Weights of a small GPT-style language model, trained from scratch on English Wikipedia: untied embeddings.
Each number is 128 + 32 x the weight over its row's rms, rounded and kept within 0 to 255. Layers, rows and columns count from 0. Numbers have three digits each. The size before them is the row's rms in percent of the matrix's.

# down: layer 4 MLP down (transposed), 768x96, rms 0.298, rows 205-273, columns 0-95
# up: layer 4 MLP up, 768x96, rms 0.377, rows 206-274, columns 0-95
down205 091:121113160121072135165131142144090161172184063189150124068108118121132144184139162173163139174115148159089120145098126052096139084116141064154102107078155114148104120114089102106081086147135120064179120142171152058154135127135141161155139127173157099143144164178158142075103126116119109141
up206 095:090121143159121161161131177071096136140177147152173142048111167129172183118122144129147151143112124092132103099065137172182131174081171116154191166181139121096090131114050134150169105112122149121100108154155140086178127142175138120047118125155131085171115128124112087174139143149128139101
down206 101:138185132122202136111194139131147151185142083119078147184110111170103138125111144091165158089131176120149132116133119213185119107084137103169079135120100164102110185100100089115122136134166182127106137098122111149132162140143136107104185155154166158173094173149079131102142112156155107055
up207 073:129131193157129139139144152135142140202111148142131079136104096147064114102118172084117128122102189154103101158144102062133065126137136147112124121196147055093159089066135171191188085084099205123155089154108139136100113086138142123074111165111114138151130146131092118140112122130097097132
down207 074:098123115113084151136111115084160081131092128066142050194129132124135111176179132167131153082119152093130103102109151091121118172117118103053143122129165152115104179062127125125130152104175089103125131121109097142143080191146180146142191116138041158188105141085134125130154111105166149131
up208 086:106144098153129169132134129101128121119107210086159146188062193128131159081123121185118138150178158141106038148148120168126141153105097098124146122157168116144143133134161153192119139202131087143118138180145076172158118102133142139091096083174138095106147155135113062163144085164125125155
down208 088:104181116131139133163187101084198061151145117211090152103096115101159137104112116091112144106143098092158133146096135040132106167123122135132098161142149085134103136115134079124110140151157152141091150125157141092069080162103094118158181129066086187109164139090126116116127186141120173162
up209 093:180132119130128083094114114148102119110132158173193118129130156194127093123093125159111120086146111098148124079143143154155059157123114130144138130086114108162101138091116100151061097119156158158110119134086179124174118202130154100198105159121143142123081189122143153189191090126051110169
down209 095:105145124142125137144172140109113164171148150161132137114106063098105118111139156136153108098071101188120097083085117154151125149135114133171132072136155096144084113135140157169126146185092182152206104070138190116119125160099107060164155137208070147083139115129169100111116079177112115095
up210 083:181134139118072154141087132155163148182161098137140147145093145122115114165143050172097094134088112207058146141121128134111110129101127183118104078142143114119080130111095139168100213127124153116136137117155135175139092078124119096162095182106097159128210109110178128158159171091141140102
down210 101:147105190144083169089178141140103172174127135124165139150063126119100112131120104114098150117178166094106189141115102145086158156095141141129135118133128185130085115125106198065140148117141130167113137089191125177120161153140144164099085139064124212106104089120155065157161110099100158105
up211 070:173102161158075133155166126158016117130135232146113186155128128097107110145143151145139082118156113148188139106113128110112121164182160152148152091102114198135110153087118186091170145116133147172092145153201121088092088147128110141128125133160118102125098110132127100165161150129110153163
down211 063:111127147181072131160105125083085139132122146124106100166102112106120191130127119142156168107115113078116165123072150187089162118129141153065114111179118157171090140139137103078157098051104129176086133154162096113180086144115123125093192111097072146112062111078129086064134127127117106145
up212 107:196138070168080127145097121168087129056140165171109139094108102087136114163110143081200118161144215107202129167131124135131135092128145092119124108145130154144108145136066100092151143079081168137119145142128120058040106135109148138103119152127175119141152139130134158155172132114150161120
down212 113:083103105166191169118116115134126173089156110166135105112117100136133117190065123155145180143124175207134138087051142115133102124120101141109130118114196149159095144090189145096174111126059124119078132194114129144111110099092129168183085145127132089102135150158165148148174160090124113148
up213 105:120125087161090125082237203105119136152140049132192094111090134146091122132140151132171098133124095147157179128127105130089078131140163139127158098147147161146132180120113113158141108108158129188143152109072187197106130107130108128143150101072155117108146108080068100136172113102125126117
down213 107:172087122194106166185158163157155132126123084164139060126085158126114118129118163149165045135118120123197134188187104139223145133116124130127139134160129094177118141163126140084175125099121178089157125120134057079148180104112093131153128103133097075140144147117142110109152106132144123105
up214 074:150082168162082132143046136080112140130087187203129116163128146102074171160126134120096143132150162130135163117093159089107119150131155176117094113129137081208108118112082175090124121116163112127145126107165163092146160115101115041147085133123104116176121128127125157169154123158050102160
down214 079:152150122148136221067106202192109171138131173152170175113129107066103092138102143163127089139144111120158129095095161122148068092106137111126110126095114144141090186119130104103101120111153233120134110142107119145139113179077186130115117122135114161130101157183087160141139148131181131152
up215 085:153120142087087124156152104187110086124118157139166126141156126114155123212059168141151103109068189142138085145134088113132141113181065088108144139135171112062145096157169107130122111141122166147125161109180085089163132109126065098105065109144158137124105134121126185171100134107133104199
down215 083:097138112171114102103142122081123097152139136108170143182101166143120131151116152154099136162141107128194114165119131108118129138186169153109070122158102147081145052086165164145113136205117082128146130175070098158191069146080104129120142146141080131158198123139129093191155108125096157081
up216 078:088106170117155131108117114154164138138104118120115113137127113173150147111206115140128164172101140157101136119134177110143085098144157122211113135173190061156126096055121123139139157166121116104132182128064161096113150104147189167079178115114054100135123148072129146185157142098102120163
down216 091:144068119154119189135125115095149090070101126119122086119131061147077133070129190143108140103130124150178057087098106117145152138116100079104081102120131136084106142123144103106122090127066087129147117150185181108146055159124126174148124099131136137084087115104142112094191117105194127084
up217 097:213170154168141113104148152119064128097124123173128153087089131097151186108112149119151108109160139079128165185130099069143110177132128112139105161088157145136170107137157125197117111079126093137170092103157125146091154091150090210106116165164167155188124119104081126093150136115077150142
down217 103:136187110104132117143147175136119117107109122136098130159100137109138090114112132114123121113158128090167107080147097149087146041109090116151153050205156136144180174106107119170088086089112170098137101185105141113149115090073135102126139137174095163095125108153168176192141096075119187160
up218 108:092110121171091068079154154091165169095168171150117157120162135113188154126145146103094124160135167138174072144041132136124119166178145126147140119186131154069172140087045096118178104150150128156128137165111107107086152183153100122142159116104085157161120112153157147136097100137099174151
down218 108:141137132127127168147148134111153171127092179157106078154150076133114109100110160173179108105061143186092136105167066100184066130168091110152156087124108104164126130152073105073098104137182087127158086098099167117153089138119143126164128105108164135105191126147134144127099196130106105063
up219 076:139106150091102092087174079099075112180138159117186146143113137142111137143107120182123168105115102121111131159157089111187094194104096142113057183127154147150171119148054051101062141102105131119096135132123141169137157157149096146157123110122174100111120060115156161171156170105120148109
down219 080:136105140118184090074143098133112144128133042171115096133127137111140167127081116152062074108093162092120140091143151068111099092181080113138099200098159166163175156138119110082147086108136134087127112078098080144110126142148109109087192112138182092145102125129089170108144081110157111140
up220 089:093146123109034151116165126160134136080123086168097157081156166105084128095169127114133133122146110120161116113124101123104126109163126058046146086164127167157121106090189162052126130100091093127153073082094126136125134107089095086102062120133117125147187157145110168182135124137130158109
down220 070:110121076144192048143133200130139103133141126199157118122105182142177143074111087069116167128100109168090167122107128143128156100095164150142127148159122100144149099172154111163085092129150203125178123094112078137135140149182129137083138161133113132069084098132133123144140094160135192098
up221 105:141114086156129114128086118180136178167114084132143124126114080068171098198115152101125109182101149136183126133113110179091169095205133138065136111153100122158127135130164098124169181151149159084114192113172074118142149142171094185127131158136159138172110118128098185167142144090100162114
down221 103:230132189147097097098153172138162135069096118106198159114147169157115099113135091097145149078119137152136071096108112155080120135139181132104072135165177110164145124114091099157103103138141180119132108152075123121122158113146132116122120063185069101135127162094109115191126116159155164108
up222 095:155122102130140099149138148104126138116072094152116148151131130172170124105118081179094093162067110143069109167131132157108086198211124138141145110175126117143136095139050101092164198159099146094095150167059119122142089200117126176142120127111098134080142109101167165096165119113145150116
down222 106:117128105126141171194059123138095191086086095129077168190159128176153071123109137130160067109151160125122112165136079111142089181151128071093168092138164143134085146111115164168164140148120110166070155158104121096126126121154098178139117094117111211132081154115130136105125093100163140115
up223 106:139105116127073173174108103181080101097123153125153126152123152144180054148081095136105192109141141122126101148101093131176061155168128117123168153138164099131182097182125157137120113125122165110112115177160074113134111116083130036172135195164116133154099104186128148096091140130115139165
down223 098:121128122172144142165176144143132087110095088112201098107158146147056063147118142092180096166111143140168123180132075123131059119147108148128148127128143113159157174108116126160132090114117104090105207125094084108151100151127081062093144165162122113144133080143097170070082135124190142123
up224 127:181109079127089085108141081131154152184145150149092084074110129083150126176102118115162095116087108115123177176136164103098122084138099110104085099149109185155129086133149101170198139069107162152145069138066111204100147150176109139154096170133109116162142121150171145125177113112103114126
down224 098:046106129097197160094097194105176131089147112114137155157124133118058127101100158165166149139155134114129106132137153157105141118130175119133118162132100150136091131126141139138153119186150103189196125088167088106123152131142191081077139142119138088095105149134073142101114093179195090071
up225 115:158086093164118093119167110172192136078115102135135148094140128090100144159113136116151175146086125109145133227138129128098158114204112094116119089143130096056111093119139068098106176173158175136157148085147097099132083125143092136095147121141077181173085104120077139142085148132109121169
down225 120:141151130110074110120170101087148110139144100098173142156159103159128144120088185086148183077105112135157156186145099118117157159145116136083128102160131167129168097087127101113147127130097167180114115159095072109093121107141181111097186190143126116163098082178070072148093146197166142085
up226 097:159096147124122083135125139179083141095153124157118128165183119100126138149130102158134105188130146097140105179130078101140067129096141078142144118129181169149071108199197143037078106121146121127130111113163114089120128138122140145070111166159205140179118143151111161156145143131061120166
down226 108:104092138135119098090104115152116106052163115123143175156138108052114164130118105152105130119161111084186163140120166179147131153050110096129073137124119114145126120102146152093137180108083121113155054125133092121169181104152126081208150149115130156130072094129168198157140138139079144157
up227 122:124126099132192122180120146067147130118151081138123144164116167086137057104111176132117136108152087117152148110071120115073114208089070081150059144134135080113147119176127198108115133113139129146135111111183097103159186084110160092164179129125150137156150053121136135143133120106092140147
down227 115:130053080113099142113137159091159107167199119108084095079133105108108098143109131089140165177071092163131093088164075128116122141095186119121156125170166136089139156087076076148080159113080162149164144170109125154103117153093122102119100087136171117169113088158148093100162187120097134151
up228 085:124129132146117180138117089093112118096121135176112139092110110132190110091129124145120167074096128150147127121139111165178085102161124115159146065139130161143114061203097159115101134118042181093028158086160114160137123130104166133151048125176153118085122122164105134112169142145110140140
down228 099:107094177157113178145085099125102153101137119149091180114140168057149080109165113148189138093152179094122158096105103139189134146117155089071146181141145127153119113164120142119180118105082080087090134109144075083137112155127156059183094115165134065156157132142133119137125126065092111113
up229 102:155095085128122069095136145147075096118099083126123171111166119140067130179164146100135095200087144114143144126123142136059075154145130136101068133075134140174141168141142088101140185090117138139119033141075176156115141161076124152129135133173124085103090148091116163136163098092113123127
down229 106:118142157098071121112126146117062153141122167065089110158085130101173144156159110196131122114133177097157137092096164127175143166093113144096151062147142159131173137102146149068094140111193179113135166087089112104087125075159128145181124165123114133128131131172138116184160158121143096207
up230 113:071108094155085105151126180149198152106104142138130108144169128142156115085174119131116099121135146149107092137095050182098131123224107138099132069120084136093133068124132167081128112172130130114085160190147156138110156128121123189098130092100058136119141110155154179094136097156100163146
down230 104:140086103161093195160123186091170111125187183168109167057140121107082094172166133067149134143130117152152111175101096123114096137101185136076165131161178085109110108144128103122168136122113125105093144100106105163154079128085072117111126109116104091083137132110165075123066146102157090143
up231 087:157130169089122153104131128139121162063115125099122101136109151056167131109094116147122192151112163137072161094109168088099146094121091101136092130096117139151172135209094195100168131163114103064117120169164084159166120176123121159151136083135129105099137174158130055204139129120134122093
down231 117:169102188134130148186170132151158168101104139149148149087119136084147102093126150141082094150134169098095182129131156097132100129082083141101077097108183107131158124094175072104132156127180163176090123148088057112175099170158102084128122114062101137181109138104155154159141095067126135143
up232 107:166105123139111175138127144144131129121163120093124066123096161163105113147151132125103147104093121156072132111138157053118142178166146124130100101090118129131116108094124209123130140114072170082126140089223157143100080100131112091144108123161157211162150186117186058145165105158107099124
down232 114:181112131111144122085169122109177121163151140179103133113060143118149097109167075162158104151111138156152128105108173164056097151058181109113113145172126126120117176139212078173132126176185152154128100149103109135138056106149202138129121079116084114097128092146135134093123118114137130096
up233 115:140125074154099124136087097089129121145076067103113158171144121129096126108161137146080130223140100185131113144070166133103159135173138128101119102128173123190056181141155102070117115117121146122119152130161145116161141156146090150110157085083116153130125088121172119099131077099193201140
down233 126:080101086128199075161152151111188097119112111143155093130129167150102110091091160139073124172122112127146130144101069148127145135128143123132189169164124161122154147118096133121165145103096177138156084210114105146171217144119107149146108052099067104139136162115138128131142105189114130075
up234 106:122069180173121111171117110183125165117108110095105128154118155127088150125139111157145146194129149083200194078141151104101140069091128125140116181195085155142124160056129123078137119104093169174101111122121034120152133128127143155129113087111109106113098130118185132164158173117154113136
down234 113:107077155149148126185160177154143097125133105147093078125152172118130139144110098151168150106174153147116127160076182179101091099129208085170149158104146061144089150121163132143101150116149172104133154154095162166125064113119182058111085112147095126159122114114095142118091111144135167056
up235 106:096096104197212135160119089147098124078167108135124115148142154102155144180117142120076125158124163130135108143080131112090138137148132150140145134177161110096165115117105136114123071122110150174138174149145096029144110093173176149128139058138081164130193081135074111092159118107075114134
down235 128:143102098153089142150167144153143115130143127100141119151092162108157105165107131112099107092147109097131055144238083071194122119128149139166109075178129170092146159072131170081146113113162162127148150112133131114111116184105115087116118114065174142152126091118158069191126171091165126135
up236 104:064119118113135094139101168150140169124124152085139097096133115097048147100104152144103145200118172172147175192134185119147104097171124127120165115116141143142103133120161145119052174093151195133085122145089120151174152125157103160045144086066135153126091144127161160153155138105097124099
down236 102:109148215153140121103135095125118099166147189052053145156164172147116126157170118168122098144163122102138159077135095116149108071178139095111129122162111114135138107158152085177067101114181159184108164141125126138130173092134148125131121180172138146096125082081165091137106076139128155088
up237 120:117123127087116132172156122081146085198126109143162149121118150129120170085130137054128124108181169116152110089115171105133102097166092094144163130160184072155171171114127088178146083083179189155130125135124120155179149101109097168077112118146128141100147190105064112155119112188134175141
down237 124:129082188110100178155173122134155143140129112168141092089070121135146125106146101092102152070111094153144061099141120084126105142084094096105109103195135068128139148092146175173136107195137083079100120100157129100142075128150142100089079104132135153105072082075136139147116095129077175105
up238 099:128119141169103147119113123137041117131115067187188166144135162138138144134143092133101104091182155132166197125131122161101172187126102154115111083149164141081152210100082129122200082141100144188105161132102157115190126132134159123146177103138115094077146116151114149108115145127136106176
down238 096:137117106147162081103111095152131140110166119084049144073142143205143136136102129137150165114127149181144178165097150225099184141092105115087146127146090109150079084120061163156150152157087152154079091117103136120092157150153174128158147142154159124122172098080087155125117158136145133087
up239 082:150127147145142147070184168079103127142047066128158176097111153178116123141111077127155132101134126122098196107200184118096167100125117093162154137125132144114159083122118113170160076141087188183098105124122120178115125045129123143116141134182098136103131106121098164127103104132135092084
down239 069:082159114063120142096098117154116151155143144113144157192175158131160091105131124131111194095171126199173189159129107153128104150125100134125175099153146226096127128087149140151157168163102111205126160142107109078146120111141084175106136134145131084121079096132101111138106099186099165111
up240 089:108119149123142154146137154131170134086116176126190102118132133131136094143123062180094139120094177118110154098106062134117089070156122130079146104155201132129143075096085173185118102133126125146098153166134080100136122157115111138059181073112079180129094107151152123080055124117125101085
down240 086:077159123083155160129134134146192068141102151173146181073148183137092107119101144070186131162088147132177093132106088090187107145055127117184151127104080157096124132157139122218144097169111138126139146118150109123080140107157125133105140151141125098114139166132126110139079129080087073149
up241 096:152112097140154113069117161202172107115137134142158160168119111146096111127104155107200076146159144097133123179110114154154106089150034117118129081090180181113159187113176119142093118129158118131148096155159130134126140092139123118101080093162126170155134095135071113120119073147059087180
down241 093:075158108193140123136139132129103136168123174187165166151084143117144144117075062165159121156138181067126093112179153107112129130150158133206138086135142097170124156142125091173109147128098110103184134164101129054087135100112115044146131127165171116116146131162159162141125146072124145088
up242 098:156148153126152099105157141109107148114114161145118147124103184129150130148152107159107096152153111128149125168146163114117131096121158125081144139110217188159163128034116062095181107138153144137119136143163109068110125100105161130123172072171064167157176030149172133123141126143167159126
down242 111:161161109114114124135114135176171088174109130153121111168111209133086146188213133179119126119144069116114200066049122142113160130142137112135106083127145099106161122076103138093116149152096157063168171147124139114113123112132081137162163098099079163150155092104135113117117074113102143105
up243 100:111071167106118180082172154139111130182087167136081164129108130123114140117138080087073160137047188106164119083096128194141102117126077111127169151099101147112126150174039140162132160134125155139147131132129160173125145102127126123123094188125140075179175082152140127145123078094100112119
down243 102:122131178103113157112092093152122093130069130083060124178122099127079213141122122140127142097115146153088110094118141163171123066128129139151099167065117104105150180076149194121068111105159142125110148136094085174171121145082117106190156151162181118135121087141120134187133102101163149125
up244 068:114127110136091197124197081097144094131090130132104142128057142119089150062147098157124131108139123112085159120089165152085083231109120152101124107115141052187169122204159150088059150161112147128115168152122125160103133085129100160136176125110140111153115111108094139144157133128124146149
down244 089:157165088084109069116183120109120161074129163117098185191080170123121144123109125151101173142162141133113105189119143085145121062099143158128097116121132148118103137111090159099155126077147169161134168170128097084141102119154064103161115080138112095062113154091145084132133176116109180193
up245 100:151093068165088085169104136114148125130123114124198128194117123093064131158168129136152073164100133112124169166105153054131120108111101140112135110089141139173062119178195140084113190137146155122139106174212140139112127094139150143099139113101141136139089098083134113139169107137142056122
down245 095:103104194126097161123124182155122161107113142160100178115122098148231083083122147121083141095125148129167079097144131058140174145139156105116154115215112150102101196079149104160174140139099154192070114098095109145117126139108094145117103132145152151092132118142102148125170139137105177157
up246 094:130100169139128200119149178146105122138104113171098095144136167120080151122102099125162090188149137176150186131176123105146150095117108153135162150100147148119161118096134102085112117098138101186140144101095158163121165051108109104071113118058101176082162103099128141199136183156154065131
down246 091:146106137072170099126132063121005148161159091080160099135154129136109101148042134168177118123158128086140083125173108119102125128123195166183094149100130156131151141096132156178099156110107139160130126140113131160079168096144122109050097131165162121145143095130122108157102162139131142122
up247 083:155160102116136188137141178141159156070097132162081109146124136065144099152088120089139141144126111139095202112148200110101123108106130094110109129097214140113137137146144183069114167128085129085116088154121149102147106130131158156109143164134128161111061041079084144161122156141137107074
down247 081:108076151084148161140178170111162173102142143175171126148106206157126132168128141091142098146129130156095174058123180072129180127126098129142091056105138133138201099125143127101157105076113158172125066149145122108118138145186095109112094155094122183148147136143125168150174089144088135131
up248 102:113148080162082061153147152125145109054119134130159098115130115109055124203069157152147124098090083130174116165086116122149115142163071078123125120085094123068208124135149144098157142126134150143152182134142096152110171121114087162184126178151127155129101094140136143135104087094087171131
down248 107:137155127173073205150111161102084098162180159154145130151078153131088160127136126078151114133117080079076157083154135134085141115136158171168045118095092127100146149168164129130123090086163107182186146139127077161088094152168100084099083131140133108158119151160124108150102083136153114153
up249 113:064152138114118099097112143103122154143100143144102138166173158106075143135128155162116067206165093161153156130104116081082150187130137092162096137090148065161133110158173140074102153150160125111124087137159129150127194161104123089124147137059144140141105159101181117199112168090163173136
down249 100:147100089147141105096135109098205128109141170109092125121157102190151121084111138100159136118119140159161111105179127117081105111128108162158093144194119154162127169157136139119120162125103131099086108178149107119140133108080067116180196183120078129193148163119155168175170069199160147114
up250 097:143127161084095098113150155139090131108094104109104179137111158117077160120134109174086140113123130141152143177099110158104163173135181161090136042159126116160112138047151130111113145179146146129089132161074109107183181118129115126049123116115095103116118162152159126132151079126236152115
down250 101:117197156136144116132102155145166098173144110112095065108085124119053118148151053086127200147095115142103149117117052099095132127152151098098131146097131161125122099099146120089143122108194194150119106079159126137103116178180112113141100122144121133178132164105108143157161195162113087180
up251 078:159130139135059106125126157203127126086164134164095107148182103177104142182178123160154141135101114162130088130140076127109094107119115117162159119159146104108137099101185207136148094160087173148130145119129119155114134160125154119045167030154114155139104126106152115145082134136079073161
down251 087:176149140132152120120109078110171113128118135134142143090128156060187148128142133076130104123176047123168132161119094113149114125164145072169145126152138153129159160151158126121091155058156030113092122132129173134167131143128077133089040128091129126093198102081142156112119131096141104164
up252 105:163088091130167127118132156146123144068044122103147134075072178111070160139120174120129143096093166138193113156155117121172141131188182125123115127143137142173107110002096121130112154126090126118136114128097118145186115094087132111087095090157155137142157102109115089158125096128155136091
down252 093:138124111114137142129073152196117179111153142151143130133152121139130183128121150128099086176117177124123151127073190134145155106162064112140149142123134160077099102151174122132163117084113080073117144147039161169185155110149155147154115180148098082098133147100181091131107193168174145168
up253 082:183136118145104111134175150122182079094121094119084150075130134059118155139107150140078085089130147110140115153102089156112106149093111098131097081191035149172152126125053173107141158115104164085118143086137111157092148139137150164126124097098123074159092098141157119147146105093140161201
down253 092:046185108125109153157075108130115122129152179122117174131139154105099127100216146165137172154180197145111199109130104167113162089171137120117118100102145100145117104128146097103111121098160134112115149141128138066107093169103126094166146140133117072153155106099149188164155128097119220140
up254 091:138110134114101158116161175141150140139148096130136121106136134118081141150082125137174121112146120089092134158130118100090137136117113075092144152124156167111126188087139161135098180099090080134140052037091155144144156109179026173092051095153128141155137094087124145136129156142079184134
down254 090:081111137156113084162189066158088087129148137100119106097156162171083110121127101160073160169109124153152133136119143113149090228111134173110130056105137107100103099122119146119115121134115185130121142195113099091084091132092125083096112111118092110123145110107145062125110056088111121067
up255 074:123098131174133163142172145109170132062139133121077125129125125166149106166108180082125163116087220151126130087130145097098089174115084117088112109114166159071141156174204157173131141110080096061122097127154166132088091119156165144143161108173126190097124138137104095146182134120143151110
down255 084:142097116145144098172183110113165156169167131172197193120121148147124162069139129196098069120094128166090181166146123097127126105142130148204083112170070076138155108061077149109104115168138148120162147158096108125143126111127114146119127125120146148177154149187162132179158119167158144123
up256 085:087128127133104062079155142083142119148164071089213112135101129154113136110106081147108171142087182171103150126141135144153159163136100110159141141173088059072090054166110159088137158154112099113120145106084117110136127192144107126164114135091135074070144115106171141152167168095136129147
down256 083:097177179153160084142124114120154076170129149127119147101204180115136158167108180107194141148140183120143119166121118135124105139127095079174170120113100103073106098151096159151073147084109153146107168090131119134169111101143148136105046192102141108109091133097118143082114129152177117057
up257 100:103077114184140114130080140111121171124112132133125133049096126122117153156095176138138152137118169063175171137121143138081107135118147152132180095105161132112135143149066148196152138114137219110136116134132106096167109094138138159120147109122141131117050136078150077147042089057143125104
down257 092:106098117121136130153098104119088147134138127159098096122098103056209157079145123105094160156090126125129084173091205094136091123113098105167128155098125090149117084173158143171137154138172143062113094137127216092193101174113128143141153142127153152101189127109159139065142096131144126158
up258 071:120066097093114075117134160150167075136097118128138148172084125105161066179133101090101080154107107124138147117067126151135135182149146152096096116138145169109151122188156107061096177115130086138132097108195114166149130144159112104176095131092118155131158063109144141196076126098141188151
down258 065:095140128119190085073131113113144105188132127070124163117099155155180101165130142172143126174138111178085160147135143147087184160108120161130162185163118148132106119114151067141101143156160125185106119097164072162132156196135097098114116118153147048110142110079212142127142132138105168109
up259 108:170113144108147091075121157145141155116075091129137094107061135144147162154128129128122106143146125123055166122128149091163094072092070125117111157149134137163108214131132146163124161138213078111111075142141099137138124121076079197093142153170127116083151070098099174136125170083122110125
down259 112:119090150080106171164175122149144132095082093159127172180186185116124127114119119156134156116126147118050121155079143197115096188110156175131125136145174119183101112100129146123122154177173175101135051133122127065152114127155169118148147108173133142123088143110109130064144124126110190083
up260 093:185091107148065139146164092076149142134141116137148143129126104122143138164113147171168146109163175100107046155117141070129036161134118063182116137146100102133118152177070075157177112111156096127169127103155172097167101162155095111169114111127113091148100076114113107150097151098117164159
down260 082:145128094063130155123130143144139098076178121177074092175125084135152170122123063086111138126154109116127120154133150122092171119116104136153126070133088229182167177095154111115138121082120164150148087130120150168079182114160169110141157115148156152127076131186172125121137073170102129105
up261 103:098183116151088065174145127112098053098184129138126114099164126153069143097129145133107137120178119150122085168121080140116118159153136170159133131081086052107124165088089146110072105138097122084182056133093149123102092144182118110134118152151070188089112132143112099163162127140113154139
down261 084:179111128154131166152100111130154142185090093119106108097162127099182141130127098100108080156103147105169154079111206101132091103129193095110128152148116168148133116138161171135190207118141137125070140124129167118137138198135129102110154145108143090173158033106154175105088142114119174147
up262 081:086133161162119106135108123095137173127173134169175107131138159069113097131114148137177149088107154079100123065081126136135100146104164099128146071183166112087106121128113198149129175091147173110139152143117104135228118165160114146064121165089161179097115178119091114132076108162129097110
down262 083:126101186157204103089108116158106124105180137093126135141129195081115105136096127086152126099121080153152149140153138139113089145121099113068126103160137103139121214100104144108140122185173144131103103105082126135164142133172066132091054156104117133145098145178091141121072157143089056167
up263 111:093104095127202091107148178145097186092096147110133130076122159108173106116177107122142162149103150096087148099116155106127143086107185143169133143185150113070124069100139152118177070125110175131126146150155131073127115173128150169092149117149143059163162078174170118127116092074138134091
down263 092:090147169120074144117113196130132139127107132152131089087142098161149179143152171148059148153094114111162139139167133097093103202130143151165107147112133130168148180126132103135119126099084114135151220118140135151189072101142051141113084168098099138099160121139120141127194092189141138175
up264 101:125091094131111093112136138198153144046138170154129158125105109189122161149156158124110145118088134127137095088173058178173024130148085130112090132097117129101107133103156173137131119177076141113135127173123149155177144118133079188098163101079124150085142115143138160103100177114162101123
down264 098:121133153095155140144125069159120148165141155161106141111080132133082123105166109200160179188121101093112168092075143128110107112141088156137112131098103132141125099194076072129100118115080123117102130140100177084112125102105122092134133156086107114123145169153162061098176163155051214126
up265 092:106083027158046112115143110114165157129094090156166143137148193135150119142131071107166110128139111173153129139099120112075113160164125136091146126181135095093184086164136102132108151106145124110172139113081179058116132098103096112198125152083102120142174145100145154157093083124127149157
down265 113:109146080227190153108140113139132127135148102089092062139150172112097159139093193155128114177123083144133209118121078173177093127160184161098114152108120130060127126113106127132149105068100122160104078164112143141148110111105118144123110166163153132078129143165139116112126119146192153088
up266 110:150157138101151136171180168102069088117078126185132136140082112102135114106171179132089137099152108094169102116143075113120070139199105123194202106155124121101203090076137155208119133134126127101147118115131119124154122127104126095102139128157135143110112103118104114172087118099071095065
down266 094:085137114117098113120125100147128134115152110074094090109177112176154205162136193166145152138076134149126152149115170110143168079148185116130135070120160111153093120115158131149100154044080130125109178142134148159161138081082133171143150146132067141088096087139189134113114152102186128189
up267 114:071097149166080150058107122132146141069133139100155090116145142149150122132111134142099143074153104150141133182139155178141055132094081155096080125142188108122101119057113156126169096183145170165103157133135157071159142138113152167153134196110125131071154129139099165170081144075090136139
down267 098:119140131133141142208098065149086170162121166179123116122147119181108122151123131152107106164135162176118133152081174160073090093131116091102095138108175091135074064136123119136141128198181140078099102162076157070148158132155145146131159116123132115141141175119108123154165096038093114124
up268 075:143087152146107161171134083135091138109074104097105121067112179149156117182111109156145161138159191099126172173078156090137130127158150121079120136107159082110080110119148152078158142098106126119099139181158157188122150142098174048105172077088109151092137187130106138151094083085128145126
down268 086:123121154136109162187155068131199061119046142121109132109160103158173139143146106115088121134100165140100174096115153144113182116122134158127170095128165126094086130103137114077130144154113105199110157122147108057086142138142188176103138109096106153170121195119136142148049172106135124150
up269 102:119086126109098137098125165151115173074176179120135083112142089153115144147181131134115127144089109136087087119097150117096079114161144082184116130111156111114102167101148183098162174110086167071141083171112132158096167166167084152037119077119147158115203105139172119091101143110136142111
down269 116:145127162108180098129192131142124111136144180112145128103142106156143085113127149131164178160112159137114139160155057126096073145110171136109122129169148097150108151141138146130190136146149138128133107085123134057087107160105141116074041026142136106105133194106122107061089158115084131085
up270 101:084148180182111176146179124151131151146076138160144166092087137154142173119094140145124111116157114121163131113179123144231131099130120124115133126170123158144115098059135144148054139117116101206110096175115130174194084116082122168106062155098099112095143101175134103164137117110131134119
down270 107:119123139087139160078116028111102108177146154121149084122131083082135134096133181123174187129144119135149150154148186175147170114170094124204097100131152155120112121122179093124081167112137119095154120118090142168104084156096081145087188181126146129169141153134099144150095148091101081099
up271 104:125179137077085119108101157086166119137078104133091137126145123181083128089162081170082087207182104198138108135167138141092146134218109171096116126122134136208102116124104143092115133165103137101117154184141132152109141159117108154145102175149165183077133155166138131131131142148158161147
down271 087:134040174075133129121174081146116129198159131150106145119098119171076108132179122149122113145125142133180113126090143078146112053108150130121138133168174161135118106090111102144124076121053156154091071155134117136126128188084134165088110143153168109138110100180090068098122071100136137128
up272 100:114169129174094156158056135089087144111107102120145147105112152110117144158119192102148162133112082130223122110103074155157121178146141089153117176167083052095068156133133153128091071151109167108125151155107076092127179146152105089149135169113123128153133165141112174138185132109091095131
down272 107:132122131118093095126107101104102131128109095153113097165149120135190122113139154129169088048110147176120112138156173134151137166152123157182149180145168222126168231129104077116121166150101114100061172068126150129108067117124126095114131163158143163142159126146134150173108095144153166145
up273 105:155187179131083095050177144130150094121152202170152136079161088124145072100124166180112135089141137139106099100125097155123107143156138097134137085124096141120167078144101169146120104170129164147141167138139070170159122122158106125160164076133098167187161125185084143125160099103130073154
down273 092:097149144131165169186107170169066108137141123105136098106133157145135097139114128108136145066178134195129155162144171137160074181086129181110110122145132126218129123165164065145126087093131126118094165154119090157085125131156113092116170135101148172161118062130182171099175156099136088125
up274 064:146188098121125094060139117114123193063117117168073178098085153146101162102196118107161141116117104132131139130128132144055123130109108167178120101141127109165123218130133175169127102172137185158125123148129105078100164099120128113156111149203155173100149102122153083140099173108102111133